Weights of a small GPT-style language model, trained from scratch on English Wikipedia.
Size: 16 layers, width 768, 6 heads of 128 (3 for keys and values), vocabulary 16384, 110M parameters.
Architecture: rotary positions, no biases in attention or MLP, normalized queries and keys.
Training: a variant of SOAP for these matrices, 5952 steps.
Each number is 50 + 10 x the weight over its row's rms, rounded and kept within 0 to 99. Layers, rows and columns count from 0. The size before them is the row's rms in percent of the matrix's.

# layer 12 MLP up, 1536x768, rms 0.0899, rows 165-177, columns 0-191
102:45 47 43 67 41 52 41 37 40 39 50 50 49 56 41 49 39 42 46 52 74 40 36 68 32 61 41 41 44 61 60 75 66 36 54 49 68 62 67 44 59 43 61 42 47 56 45 55 43 57 66 46 35 49 49 46 54 49 42 56 41 70 51 39 55 53 58 59 42 43 29 37 61 53 44 73 51 61 41 44 64 49 52 36 55 52 51 37 46 32 57 54 60 42 43 35 60 70 56 42 52 54 70 63 35 62 60 45 63 51 62 55 57 47 44 63 53 54 43 47 38 70 59 24 58 51 56 41 58 66 45 45 54 50 57 55 53 50 44 38 28 55 33 54 60 52 53 49 52 47 57 53 53 47 60 54 40 45 57 34 39 48 49 50 43 60 36 51 50 40 39 57 54 39 46 58 45 50 51 42 49 41 60 51 33 55 50 50 42 56 42 51
106:38 63 55 43 46 52 53 72 55 51 50 57 60 21 67 43 41 55 40 48 47 48 63 56 49 44 71 35 51 38 55 55 35 44 72 41 61 67 50 32 49 44 53 38 52 55 37 63 52 71 53 60 57 44 69 54 68 51 45 57 63 59 59 41 35 63 37 41 39 50 60 58 55 48 29 60 32 47 51 47 26 61 63 49 41 60 53 60 61 66 39 38 27 49 74 63 45 44 52 57 58 36 70 50 53 47 42 50 48 40 38 38 52 58 67 61 46 54 31 63 69 60 45 45 43 55 57 55 45 50 47 57 49 58 53 56 65 48 54 34 55 43 41 44 64 51 55 71 51 45 45 38 44 68 57 53 35 47 46 44 55 43 63 47 80 54 32 55 59 40 53 54 56 64 56 49 42 49 41 61 61 62 66 40 49 43 56 35 54 45 55 50
119:50 49 60 51 46 58 58 61 40 44 52 53 44 24 54 57 34 59 47 61 58 29 44 43 53 39 70 53 56 67 69 64 41 55 73 29 34 63 38 42 59 47 42 60 37 54 46 37 46 34 44 43 67 56 40 50 45 47 44 40 55 54 36 47 43 50 56 46 45 52 46 32 45 57 47 58 62 59 61 60 44 54 51 58 55 56 50 30 53 72 40 62 64 38 55 21 35 56 45 44 63 55 51 35 61 57 53 66 52 26 52 50 65 59 51 43 54 65 44 41 47 64 36 49 50 52 59 39 46 53 58 46 53 60 57 52 59 38 54 49 41 47 65 61 54 38 56 55 41 35 62 66 53 53 42 57 39 44 50 51 28 38 45 29 49 42 55 43 56 66 46 58 35 56 43 44 47 50 48 30 40 43 59 71 42 79 50 48 34 50 53 48
101:52 41 39 43 51 32 51 48 43 41 48 72 46 54 40 45 53 35 28 55 50 38 50 64 60 44 63 58 47 51 54 44 45 48 43 53 46 39 61 50 43 57 49 44 59 73 67 51 50 48 42 41 41 66 49 46 44 39 46 41 49 65 56 52 43 32 49 72 38 57 39 46 42 49 57 43 47 36 40 31 43 51 58 29 48 49 41 59 66 63 51 44 49 46 73 53 45 51 41 64 52 62 35 41 58 40 45 43 67 63 35 50 64 57 42 66 64 44 43 48 39 52 45 51 53 33 50 53 40 37 71 68 37 54 48 48 64 50 35 48 36 54 55 43 46 42 29 24 56 58 56 68 44 45 46 46 48 35 56 48 61 51 46 46 47 65 56 50 49 48 35 47 36 62 45 43 59 41 37 50 28 35 36 34 52 64 57 46 41 47 69 42
100:53 59 49 54 53 69 43 49 58 64 49 45 50 67 54 65 46 59 37 30 50 52 30 65 55 47 61 47 44 54 66 60 43 72 46 55 60 69 60 53 48 51 36 59 39 46 47 65 55 57 49 35 56 60 62 45 55 62 49 65 51 61 48 49 30 45 43 43 38 45 42 44 51 42 42 42 41 57 55 40 63 49 55 32 52 47 51 51 48 37 49 40 49 71 42 60 41 47 26 53 44 59 36 57 38 65 63 55 56 48 38 59 39 40 48 59 67 60 63 53 53 43 46 52 44 60 43 57 58 52 70 46 77 40 50 47 76 33 46 61 29 51 38 44 69 51 37 67 33 51 38 51 63 52 47 43 37 51 40 58 58 55 56 66 46 69 57 53 43 61 53 38 55 49 51 48 65 57 44 45 80 57 58 73 41 53 50 57 59 35 56 43
099:51 62 47 35 50 42 32 41 52 50 50 56 41 47 47 54 40 46 54 58 44 50 43 44 54 60 52 50 43 52 43 48 53 23 46 66 49 66 49 62 51 68 57 40 53 69 57 54 44 52 60 50 59 40 58 49 49 49 57 46 48 62 69 51 51 30 42 44 52 49 45 57 49 57 53 52 35 55 41 31 37 51 47 60 41 48 49 53 66 51 34 58 51 48 44 57 44 46 61 38 53 42 47 29 50 69 39 38 51 51 60 45 50 55 34 62 56 50 26 40 46 40 38 49 50 45 39 51 56 46 45 48 59 49 57 65 39 34 45 51 47 48 41 41 55 53 45 49 51 38 60 53 48 45 40 53 47 52 45 46 54 68 49 55 44 52 44 56 40 54 53 66 47 49 45 51 53 37 55 51 63 68 61 48 66 46 36 44 78 67 50 43
113:56 42 51 54 40 54 31 68 41 57 64 75 57 44 56 55 47 43 43 48 47 42 49 46 55 43 62 66 43 41 52 43 66 27 38 68 48 67 58 39 51 48 51 63 59 39 50 45 42 58 66 43 52 61 58 56 45 45 55 33 43 54 52 44 62 36 54 68 51 57 29 43 56 34 50 35 56 50 45 52 64 52 54 47 44 49 35 62 31 40 59 52 59 64 51 53 63 61 54 63 47 50 49 47 46 62 69 23 35 64 52 50 39 55 40 33 40 74 72 52 40 52 55 65 34 45 55 61 49 69 59 43 48 68 54 45 43 48 39 69 59 56 38 39 59 62 47 64 44 52 43 60 58 41 65 54 49 40 45 48 50 47 51 45 58 62 46 49 34 26 45 31 47 49 53 44 37 43 62 42 55 58 41 51 51 44 70 58 56 39 34 54
098:67 48 41 47 55 49 77 49 42 50 39 52 44 35 45 68 31 47 61 62 57 46 39 59 58 21 58 67 49 43 37 49 41 55 54 35 53 53 42 47 41 47 59 46 49 38 61 46 42 58 50 59 39 39 54 45 44 36 47 33 69 51 53 37 57 58 33 51 41 37 35 48 54 45 64 41 44 70 46 62 43 45 45 55 38 67 26 26 64 30 34 61 48 46 53 45 46 48 38 55 59 64 59 53 42 41 36 55 50 53 48 68 61 63 39 57 42 44 52 48 43 48 43 48 48 41 59 55 37 50 71 43 23 35 45 34 49 50 44 51 60 54 56 66 50 45 59 55 60 44 48 46 65 46 60 48 52 47 42 33 46 63 63 46 67 66 39 77 55 46 69 64 59 57 51 56 69 36 34 36 38 67 77 52 69 55 27 26 65 67 54 68
102:42 60 55 55 46 65 69 51 49 49 37 61 47 44 65 52 55 54 52 45 46 54 26 58 53 65 39 46 68 44 70 59 41 47 48 41 39 60 67 48 35 56 30 64 65 69 67 44 47 36 55 57 65 46 55 43 54 54 61 49 41 54 47 56 56 48 73 41 62 62 62 49 41 55 49 48 76 48 56 48 45 53 38 38 52 51 56 52 45 51 38 72 47 61 43 49 20 66 38 57 43 51 59 45 39 48 40 69 52 39 53 47 23 62 54 57 60 48 52 31 48 44 60 46 43 56 62 42 44 56 40 54 62 54 38 62 51 54 63 55 53 51 62 62 65 37 61 46 43 47 73 44 55 51 50 49 54 60 66 49 41 55 52 40 57 77 31 55 64 42 36 58 73 55 52 41 44 45 55 52 35 64 42 54 56 54 33 42 48 50 52 61
099:35 35 51 50 36 54 46 47 56 53 51 47 57 44 43 56 42 50 64 45 48 48 54 64 58 59 45 46 44 66 64 66 30 29 40 46 57 61 35 35 36 40 53 50 58 43 77 59 60 36 66 38 50 73 59 54 52 41 24 55 36 54 50 38 44 50 63 44 39 50 60 55 46 52 52 50 37 54 55 63 57 73 32 42 49 43 53 49 44 47 67 58 44 50 74 61 62 57 30 24 55 55 52 37 58 40 48 64 56 30 42 38 40 50 53 49 39 40 45 49 42 40 70 38 60 59 51 54 70 60 57 55 54 70 57 60 57 65 46 38 57 59 52 43 52 63 50 30 65 50 40 40 53 49 46 60 60 54 47 72 56 54 66 42 52 58 54 50 51 47 60 45 50 54 46 42 45 61 37 55 43 45 70 51 56 51 42 41 34 61 49 58
104:51 40 73 40 54 71 67 38 48 65 53 65 39 53 62 53 38 38 33 50 51 46 64 53 46 59 59 50 33 30 55 48 51 47 64 56 43 65 67 39 47 52 40 54 60 37 52 54 55 54 46 57 37 56 43 37 54 46 51 43 45 59 57 70 55 62 72 63 45 43 44 63 59 59 37 50 61 29 34 36 52 50 68 67 40 44 57 40 51 49 38 38 35 49 55 44 44 63 48 53 52 43 51 73 64 58 49 52 53 41 47 38 66 53 53 44 46 58 45 60 63 61 60 50 41 44 57 48 51 49 61 58 45 48 46 64 62 54 47 50 65 59 45 47 50 45 39 36 52 44 51 61 49 69 43 54 61 49 50 46 53 27 52 55 24 45 62 54 52 65 42 59 53 65 49 44 42 59 58 41 63 44 42 39 52 51 43 35 44 62 43 54
095:54 44 54 45 61 54 42 62 54 69 51 56 44 51 52 52 65 41 43 43 37 53 51 34 44 48 54 53 51 47 68 34 44 38 47 48 68 58 72 40 34 59 48 49 63 55 41 30 48 39 35 62 43 58 55 40 55 47 49 70 42 61 56 45 47 44 46 54 68 54 63 61 59 50 49 52 55 56 51 58 49 44 69 62 37 52 61 42 49 44 39 36 54 58 51 33 38 42 55 47 43 53 35 49 58 49 56 24 50 60 53 52 47 55 56 39 44 40 61 45 52 53 51 56 25 45 49 59 63 58 37 29 59 56 44 47 46 44 49 53 62 64 33 49 58 59 56 39 45 61 64 58 45 51 46 58 56 63 61 60 39 52 43 49 42 68 75 36 56 47 61 57 60 34 32 66 56 53 52 41 39 34 51 43 39 55 57 63 30 59 54 26
097:48 50 60 50 56 36 34 41 57 74 39 57 62 54 54 39 57 30 47 42 42 52 55 50 26 51 50 62 60 57 64 44 52 33 39 63 64 59 57 59 53 25 37 45 41 48 62 60 60 47 68 53 54 34 45 38 42 45 38 39 43 61 49 60 32 43 54 36 49 70 53 41 68 52 65 35 63 44 64 40 56 45 80 52 51 51 48 57 48 82 59 68 51 42 55 59 50 51 58 49 54 44 37 53 31 59 47 59 47 49 42 62 59 52 54 63 36 57 46 42 68 37 43 58 63 53 57 49 54 54 37 55 50 51 51 46 58 37 42 62 49 62 50 58 40 50 59 46 49 55 40 54 48 58 57 50 51 63 46 49 57 47 68 46 52 40 36 61 46 55 46 59 65 49 45 60 55 47 39 47 55 41 34 52 54 34 34 51 60 41 62 69
# layer 12 MLP down (transposed), 1536x768, rms 0.102, rows 165-176, columns 0-191
096:62 32 37 47 44 49 77 46 63 57 58 33 56 57 67 45 52 43 46 41 53 47 43 55 50 54 61 59 49 47 25 53 53 59 55 66 46 43 49 37 58 42 53 40 49 53 74 58 50 55 53 40 66 49 49 49 60 48 66 51 57 50 39 62 37 47 44 57 66 49 47 57 74 62 46 50 57 51 53 47 40 45 43 64 40 70 54 51 44 37 37 44 53 58 63 51 54 49 61 63 40 49 45 53 59 53 39 48 42 43 47 53 55 53 42 47 54 47 60 51 41 55 33 46 68 46 57 34 49 63 61 55 45 40 48 32 69 50 35 41 68 71 31 38 52 35 36 51 46 49 34 53 41 50 64 67 46 38 52 47 62 49 49 48 60 50 48 39 63 59 46 39 42 47 55 36 49 31 58 49 36 42 60 39 59 49 37 45 55 38 43 37
102:63 45 66 47 48 39 49 82 65 46 55 58 55 39 65 62 44 37 47 43 63 49 38 49 58 53 48 48 53 53 53 59 45 40 65 62 56 67 49 42 46 56 38 57 57 50 32 40 52 21 53 42 43 46 52 57 54 54 58 82 45 47 46 35 55 39 60 38 64 54 62 31 71 64 31 48 43 35 43 45 58 41 41 51 43 53 53 61 53 70 41 58 37 56 51 70 53 61 61 44 50 54 61 63 42 47 64 59 50 66 48 27 54 45 30 49 56 58 49 49 39 59 43 41 43 53 54 64 49 38 60 53 44 56 56 44 61 50 54 50 54 44 42 54 66 51 57 67 42 50 43 49 67 41 50 64 40 40 59 56 57 36 44 53 49 54 48 50 53 49 42 42 43 44 53 33 43 43 41 39 61 78 27 63 65 42 40 52 43 35 47 52
110:55 54 49 44 32 47 33 46 30 41 38 43 54 44 72 52 53 47 65 39 44 54 49 36 60 55 43 48 49 38 55 40 64 63 47 48 63 47 32 39 47 47 52 40 67 66 42 43 60 51 60 53 59 49 30 55 39 51 28 64 33 31 41 50 46 40 56 52 52 65 58 62 33 50 73 40 45 50 52 60 50 38 40 31 33 57 29 50 54 56 70 64 48 50 48 65 40 41 56 66 51 47 51 65 63 56 36 51 53 53 51 48 68 48 41 68 42 47 51 56 55 54 33 56 43 52 50 48 48 31 58 40 49 59 52 48 59 43 52 52 50 50 55 44 48 44 66 35 54 31 64 50 58 61 55 52 62 43 61 66 37 52 36 63 61 58 50 51 47 59 62 33 46 61 55 54 50 26 50 62 56 32 61 41 34 50 65 53 27 48 58 62
101:57 48 46 55 45 35 36 48 62 58 64 53 41 40 49 44 53 32 57 34 39 42 53 48 45 40 52 51 46 53 52 49 47 44 36 48 55 51 49 46 51 53 37 55 57 33 54 50 45 71 51 52 69 48 61 50 51 53 50 51 48 49 54 32 46 56 50 59 59 41 61 54 41 37 52 58 51 54 52 62 50 59 55 37 44 39 41 55 48 56 48 45 52 44 44 58 54 53 47 46 51 46 45 53 56 45 65 57 60 58 26 62 31 72 66 63 61 51 39 65 51 42 49 58 42 48 55 32 46 38 45 43 61 31 57 46 82 34 38 68 38 34 36 60 39 60 40 45 70 51 47 76 28 48 52 69 48 57 50 34 56 43 55 55 67 63 57 45 62 60 45 36 45 39 42 35 51 52 47 47 56 48 55 51 55 44 72 42 53 47 42 56
100:28 45 63 59 55 54 59 44 53 69 45 54 41 62 37 56 77 58 45 48 43 41 57 44 59 54 47 46 57 32 65 51 48 54 51 48 31 57 51 55 67 47 61 48 51 51 40 69 51 43 58 56 47 29 51 34 62 60 40 60 46 52 57 52 40 43 60 49 33 48 54 51 46 45 55 44 44 69 66 59 42 21 53 74 63 48 46 45 58 53 34 54 47 49 43 57 50 60 55 40 39 40 60 53 63 47 60 57 58 27 61 40 25 44 45 41 45 66 46 57 50 48 58 46 45 37 29 26 47 56 38 62 38 46 37 38 50 41 54 60 45 40 40 35 58 53 57 44 52 53 50 52 46 77 41 38 56 47 63 45 45 46 33 50 47 31 57 45 54 67 58 38 28 62 50 56 57 42 62 44 50 46 51 67 45 52 54 63 51 36 62 40
097:60 44 58 58 38 34 41 46 64 64 41 61 52 26 42 60 49 58 65 50 62 47 45 69 41 45 55 59 41 42 52 43 47 43 58 70 50 41 51 62 54 41 59 42 59 54 41 49 46 67 46 55 51 67 55 62 59 50 49 57 53 46 69 29 46 52 57 31 52 59 49 57 50 59 36 52 52 41 34 34 54 71 50 67 46 53 54 34 63 54 45 55 53 77 62 47 41 55 35 45 31 47 39 40 45 39 36 40 27 58 46 35 62 50 49 45 54 61 38 50 42 57 56 42 65 39 44 44 44 60 61 46 56 41 56 37 47 46 41 45 45 46 52 38 52 68 54 52 54 33 51 63 58 47 55 54 45 49 58 59 47 50 38 56 58 58 57 36 45 50 53 45 52 60 56 41 63 42 32 48 50 57 59 59 54 50 40 51 54 48 47 36
101:61 41 42 43 57 31 41 73 49 62 51 49 44 43 53 41 40 60 48 44 54 66 57 39 38 49 63 65 49 30 54 55 40 36 49 48 31 52 64 67 57 54 41 49 51 49 49 64 45 42 56 54 47 58 47 49 38 50 25 40 57 64 37 41 65 72 42 52 57 42 47 50 44 40 46 64 33 40 44 33 56 58 41 62 41 48 51 44 47 34 49 41 55 54 55 50 56 52 37 49 41 56 36 57 50 60 48 31 50 49 42 51 69 62 49 32 58 51 52 63 45 63 54 46 42 38 49 63 51 45 51 59 58 63 49 57 50 62 49 86 62 56 47 48 52 48 48 44 63 32 48 71 53 42 42 36 55 56 50 52 56 54 43 57 53 56 28 46 39 45 19 46 48 40 55 51 46 48 50 55 43 48 36 60 34 50 54 54 52 64 54 60
099:57 61 58 49 56 46 41 32 41 52 47 41 38 57 39 55 44 58 49 52 44 44 45 47 55 36 58 49 60 43 51 33 30 64 47 70 59 40 56 28 61 46 44 33 47 56 44 64 51 45 50 55 53 40 24 51 44 41 54 56 44 47 42 42 65 57 51 50 60 41 49 69 35 58 39 49 50 62 34 38 29 22 45 32 21 53 57 64 43 28 56 53 58 53 57 28 50 43 53 32 44 32 55 37 43 48 45 43 44 51 45 48 47 46 66 48 36 53 40 46 54 42 49 48 48 46 45 47 38 42 34 46 54 36 53 66 44 46 23 44 55 45 39 53 38 45 55 43 69 44 42 35 51 58 56 44 59 62 36 47 43 55 42 44 43 58 50 42 55 52 46 42 59 49 59 64 47 63 41 45 41 74 41 53 50 44 41 58 42 52 48 48
100:66 38 43 60 53 59 75 47 49 56 36 28 58 42 47 65 53 47 43 54 54 40 42 52 36 48 50 78 37 54 66 64 57 47 51 53 46 37 54 71 52 59 43 54 60 52 67 51 49 53 41 56 77 53 43 53 21 60 46 43 57 43 67 35 36 61 59 62 62 50 63 44 54 57 32 48 53 51 64 24 37 51 41 48 37 50 60 51 49 48 39 56 57 58 51 51 62 26 45 46 38 48 46 76 62 59 41 47 57 24 61 73 56 54 67 35 61 62 64 46 45 50 47 63 34 62 59 33 44 67 44 52 53 45 58 50 59 44 52 79 59 47 30 35 60 47 52 56 49 53 53 63 41 55 57 45 51 57 67 44 49 58 61 52 55 51 45 36 48 56 32 46 36 45 59 37 70 46 53 36 54 56 52 46 41 58 52 48 48 59 46 41
099:49 69 60 41 55 54 43 52 51 39 52 59 53 41 43 60 51 31 59 38 51 63 61 42 43 32 44 48 51 57 38 48 29 37 43 54 75 59 23 40 39 35 41 51 44 49 56 64 47 49 40 58 59 50 78 61 48 54 57 65 63 53 38 56 36 52 41 65 48 55 36 63 51 34 52 51 57 43 29 45 52 45 51 35 55 45 51 49 51 66 36 46 57 39 54 58 45 62 35 45 51 50 43 53 61 42 59 48 37 45 66 26 40 63 42 47 60 57 57 39 41 46 63 51 58 46 60 51 42 35 49 61 56 46 49 51 78 66 54 49 53 55 59 58 53 43 40 53 40 57 51 46 40 59 37 33 66 55 36 54 48 58 40 42 38 49 42 50 39 52 26 42 58 40 48 43 54 39 32 30 53 48 65 48 52 53 50 55 46 65 45 63
090:38 47 43 66 55 32 52 54 40 50 52 44 63 57 55 65 42 52 37 45 33 64 46 50 46 48 50 51 61 41 58 51 58 55 53 56 46 36 53 57 50 36 55 53 47 41 32 56 36 49 44 60 58 49 43 55 45 60 61 46 60 57 45 50 58 52 42 52 39 41 51 59 71 40 53 51 26 43 68 46 53 48 38 40 51 50 57 54 54 39 49 52 45 50 50 69 32 41 42 47 50 50 46 48 67 58 59 52 47 57 64 53 42 39 54 53 55 52 71 52 61 42 68 59 27 54 41 57 46 42 44 63 45 60 39 38 46 49 48 53 50 53 71 58 52 66 51 56 74 38 55 48 57 56 40 47 52 38 42 45 40 54 62 58 53 38 46 56 49 44 64 45 44 39 69 42 40 43 44 52 29 45 39 63 46 50 48 43 53 50 45 53
096:45 47 62 32 56 36 61 54 47 60 51 46 56 55 55 55 63 56 49 44 36 54 34 50 29 51 55 58 44 52 53 53 35 46 67 47 42 59 37 50 40 52 58 48 40 54 42 47 49 52 57 45 56 67 47 52 39 34 51 43 56 58 55 40 51 61 49 40 55 42 61 58 51 55 39 64 41 61 54 53 64 41 49 43 58 32 50 43 39 52 69 57 46 35 45 39 62 58 68 46 63 51 46 51 33 49 57 45 61 46 75 44 62 64 45 54 53 65 34 44 59 62 53 49 36 39 76 57 54 64 33 50 43 64 63 39 58 53 62 48 54 56 39 59 53 58 50 51 41 63 53 46 49 49 54 50 37 58 57 57 46 46 37 42 48 54 52 38 42 41 60 42 72 43 48 41 51 55 54 59 44 43 58 51 39 65 50 48 55 43 39 30
# layer 12 MLP gate, 1536x768, rms 0.0842, rows 166-177, columns 0-191
105:54 40 67 44 36 61 55 57 49 56 42 60 55 33 42 76 46 50 46 44 33 46 53 48 61 53 31 58 44 54 57 61 66 39 58 54 49 73 64 45 43 52 67 39 41 49 57 41 43 58 61 55 63 48 51 39 51 46 44 61 45 52 49 38 57 55 35 60 42 61 67 50 64 64 44 46 34 48 52 58 60 51 54 54 50 49 47 52 46 51 42 65 37 49 54 48 43 60 50 55 39 40 48 62 53 52 44 57 53 61 51 52 68 53 37 63 47 45 64 50 38 43 49 26 55 52 50 68 41 68 60 72 39 54 62 55 60 35 52 59 47 52 53 58 41 58 56 61 43 54 47 30 46 51 56 54 33 43 55 46 48 56 44 60 56 61 53 62 65 60 51 37 58 40 42 47 43 51 59 53 55 55 41 50 61 45 47 38 42 38 58 62
108:45 37 35 56 66 52 50 39 62 48 47 42 53 62 31 59 38 50 41 34 51 50 49 77 33 48 27 49 57 52 56 54 51 35 35 51 47 65 55 50 46 49 60 47 42 52 61 53 52 39 43 44 26 51 52 51 48 67 54 43 38 56 50 47 50 52 40 40 62 55 37 42 55 60 39 51 36 44 33 52 38 54 75 64 46 36 50 60 64 42 42 48 41 55 49 49 54 47 44 57 35 45 64 50 31 61 32 41 62 61 37 51 57 53 61 38 57 49 37 55 45 28 41 48 67 44 62 40 62 45 33 44 40 59 51 44 41 51 53 58 47 76 37 38 59 45 39 55 57 47 32 43 50 42 53 57 49 58 57 53 48 62 57 68 40 51 55 71 49 44 65 63 67 58 50 35 27 48 46 55 47 47 48 44 60 39 42 46 78 45 43 48
098:52 49 48 53 50 45 59 52 48 49 52 48 36 45 37 56 60 37 59 48 40 39 49 59 61 50 55 50 53 53 57 50 62 63 53 36 62 38 37 40 35 49 41 38 61 41 53 55 69 45 26 40 62 52 38 44 49 49 41 54 58 40 53 46 48 49 56 48 34 54 35 45 38 39 33 43 51 60 69 47 58 53 49 58 69 32 52 55 55 52 30 61 58 62 60 36 60 47 57 52 50 54 66 41 40 53 41 54 30 72 50 34 53 49 57 53 54 48 42 63 36 53 36 50 45 48 54 47 39 46 56 34 38 49 53 32 53 65 49 50 50 65 47 65 52 50 55 56 45 56 47 53 45 32 69 45 40 59 49 38 43 54 69 51 42 44 29 38 49 40 41 55 39 45 57 51 35 56 38 49 43 53 53 52 37 47 52 71 39 52 62 45
098:39 47 55 43 48 50 42 42 50 45 45 59 34 60 57 45 55 65 74 42 55 43 59 50 44 60 82 45 55 43 22 52 48 56 57 66 47 35 41 60 55 48 61 55 39 53 24 41 72 54 59 47 67 55 55 51 32 49 54 48 60 48 49 57 48 65 49 40 31 34 53 51 56 62 52 43 51 31 37 54 16 72 45 48 49 54 50 50 69 64 48 25 12 75 43 46 55 36 47 60 51 35 55 51 64 21 46 33 48 42 45 32 66 54 60 66 60 43 46 57 47 44 70 57 36 51 72 50 55 50 64 53 60 47 45 44 42 37 42 72 50 53 61 42 50 47 55 35 53 36 43 44 62 53 41 53 55 38 48 57 43 49 43 26 32 47 67 52 39 50 69 72 50 62 44 51 36 46 47 50 51 50 61 30 41 50 47 54 41 44 51 27
101:45 44 39 47 61 57 55 55 52 34 58 42 35 52 61 59 48 46 39 42 55 54 62 43 50 55 56 31 48 54 62 47 52 42 47 58 45 38 58 58 49 65 67 47 38 38 48 47 57 62 36 45 49 45 50 50 47 50 64 46 59 54 44 52 61 35 44 60 44 41 45 56 46 53 62 52 53 35 60 46 41 33 32 70 54 37 44 52 47 36 45 34 16 37 56 74 56 68 49 46 42 57 39 51 57 52 70 53 49 47 50 55 34 49 49 53 38 52 60 47 52 54 53 58 47 43 45 50 57 42 37 42 25 55 39 49 62 57 54 48 65 56 53 42 53 54 29 50 30 57 57 60 56 46 40 39 46 62 35 49 39 37 57 49 42 53 49 55 59 54 54 36 67 42 29 53 52 56 51 44 39 53 49 55 61 68 49 68 57 47 49 41
107:51 53 40 47 51 37 52 56 81 34 43 48 49 66 53 57 50 34 54 45 55 52 40 54 58 67 51 40 57 63 49 70 56 36 45 50 78 53 46 57 65 50 52 31 61 48 42 49 37 50 34 53 28 55 56 50 56 67 56 64 40 37 36 72 47 48 48 45 51 52 45 38 63 42 29 57 48 49 45 54 51 62 47 41 40 49 59 55 47 60 30 62 62 50 57 57 44 29 31 50 54 46 35 68 58 34 35 72 49 50 51 61 63 71 47 49 55 43 36 37 44 41 51 53 55 48 51 52 50 46 68 67 49 62 41 51 64 42 32 41 45 48 45 54 60 48 46 29 49 52 43 34 45 42 41 44 53 56 56 67 57 42 35 48 42 54 36 48 47 43 38 54 75 48 46 52 50 70 60 51 55 52 58 45 55 34 42 67 64 53 66 38
095:38 55 51 59 60 45 54 53 62 48 43 57 70 57 61 44 41 58 56 40 52 54 50 58 59 47 46 52 55 62 31 44 67 61 49 64 54 69 35 48 50 47 56 53 39 37 29 53 52 53 55 44 51 60 60 45 34 65 43 53 54 46 52 44 37 47 60 63 60 49 53 41 47 28 58 56 46 41 44 53 33 55 48 54 69 56 52 40 52 46 31 48 44 55 48 60 48 60 59 50 57 49 41 44 67 69 62 74 55 38 42 39 54 53 45 57 53 46 46 60 42 38 51 49 53 37 31 50 53 40 64 57 47 63 41 29 62 47 50 54 54 63 44 59 48 47 55 30 49 35 39 49 50 50 57 54 40 59 63 52 43 52 57 43 40 66 47 61 43 50 68 59 66 59 61 44 49 54 36 59 47 57 52 35 64 50 43 63 47 42 61 40
098:52 48 37 53 47 82 54 41 52 53 40 71 48 36 65 45 63 54 35 47 49 49 62 60 57 39 54 49 47 44 46 25 52 43 51 36 46 48 52 56 49 38 47 45 39 51 48 32 77 47 66 57 67 53 57 38 45 68 50 50 34 49 63 62 38 38 42 42 33 30 44 46 44 47 43 36 47 46 52 53 54 42 45 53 44 55 51 40 38 48 46 48 35 67 25 57 65 46 51 45 66 60 47 45 40 35 37 59 57 43 35 51 52 44 57 46 67 59 61 56 44 70 59 47 59 47 50 62 59 53 56 31 29 50 38 58 41 42 44 37 47 63 49 51 44 56 46 58 46 51 54 29 51 49 37 40 44 45 48 60 51 65 47 38 52 45 82 55 54 43 51 33 39 50 55 31 70 42 57 58 59 40 30 46 47 44 35 47 58 45 61 34
097:61 50 48 57 67 50 45 30 53 30 33 44 51 49 40 58 76 43 54 37 35 38 52 55 60 49 50 38 60 36 53 48 56 60 66 44 58 50 40 47 48 45 66 60 37 45 54 63 26 64 47 39 63 56 50 52 50 47 25 49 60 51 48 54 54 60 72 45 61 66 39 39 54 44 62 48 59 49 75 45 57 54 50 50 45 44 46 54 54 60 50 38 49 52 30 72 64 46 46 67 32 41 39 58 57 33 61 35 53 58 47 32 38 41 39 61 60 55 64 55 57 63 53 62 54 49 45 39 45 47 46 44 57 51 57 64 53 46 50 54 51 48 59 56 53 43 48 49 56 60 61 41 47 55 49 49 61 58 46 49 48 49 80 61 49 52 41 58 49 45 45 33 54 43 60 56 68 73 46 38 46 57 50 38 49 43 43 66 48 33 48 47
102:71 54 67 34 44 60 32 46 21 62 53 65 57 56 53 55 58 39 44 47 41 50 65 60 50 68 44 43 47 48 59 45 49 35 47 66 53 58 39 28 56 51 43 72 51 50 30 46 53 51 45 48 46 39 38 58 42 47 64 56 52 55 48 54 55 61 56 44 43 47 35 58 50 45 50 59 42 39 39 37 55 38 49 62 29 48 63 42 47 59 48 52 56 36 20 41 56 47 34 49 46 46 38 57 54 60 33 50 55 40 61 46 53 46 46 32 51 50 64 51 55 60 53 38 40 67 43 62 42 46 46 76 60 63 51 37 46 56 45 52 50 56 51 52 49 45 57 64 50 62 40 49 44 30 32 58 63 66 40 48 54 41 50 44 46 47 48 42 44 53 50 59 53 47 33 36 44 55 66 28 56 72 56 45 52 48 62 46 61 53 49 47
097:54 44 45 47 34 52 48 39 32 56 62 63 47 40 28 63 45 40 59 60 60 59 61 68 44 34 48 46 52 57 62 45 47 45 47 45 41 62 58 35 43 57 36 50 44 51 33 40 46 42 70 33 42 48 39 52 55 46 60 47 59 61 55 70 56 57 57 45 50 58 65 64 45 49 61 58 56 38 47 50 48 44 46 52 54 29 63 59 48 51 47 50 49 56 34 57 73 57 60 52 55 36 60 53 55 39 63 51 64 36 49 41 59 38 61 36 37 81 33 57 50 49 56 44 55 62 43 34 45 56 67 56 38 49 33 63 33 55 58 67 57 48 49 55 53 54 56 63 35 42 54 58 68 48 48 68 44 62 52 60 54 52 44 30 46 74 50 58 43 39 61 51 53 62 33 46 59 42 40 49 63 32 29 57 33 44 47 43 52 62 36 44
100:37 37 58 45 54 51 49 36 35 44 46 55 49 55 77 54 41 45 47 39 68 32 58 40 48 59 48 44 47 60 63 59 55 40 46 44 53 74 67 60 44 51 43 35 45 54 51 60 53 51 58 47 44 42 53 49 48 63 48 51 66 69 61 56 57 62 36 70 28 61 44 55 52 54 45 56 61 40 52 54 46 55 55 25 52 61 55 65 53 38 43 47 57 50 45 47 36 56 58 58 50 82 53 34 60 44 55 55 44 55 56 47 38 42 65 48 53 47 63 57 52 44 43 59 39 41 61 41 45 37 31 59 53 52 39 51 41 55 41 61 81 41 52 41 52 63 25 69 53 39 39 29 53 33 69 65 42 28 52 42 56 52 58 41 58 60 53 43 53 54 38 53 46 69 64 50 37 55 57 78 45 50 65 52 59 49 47 51 50 49 53 41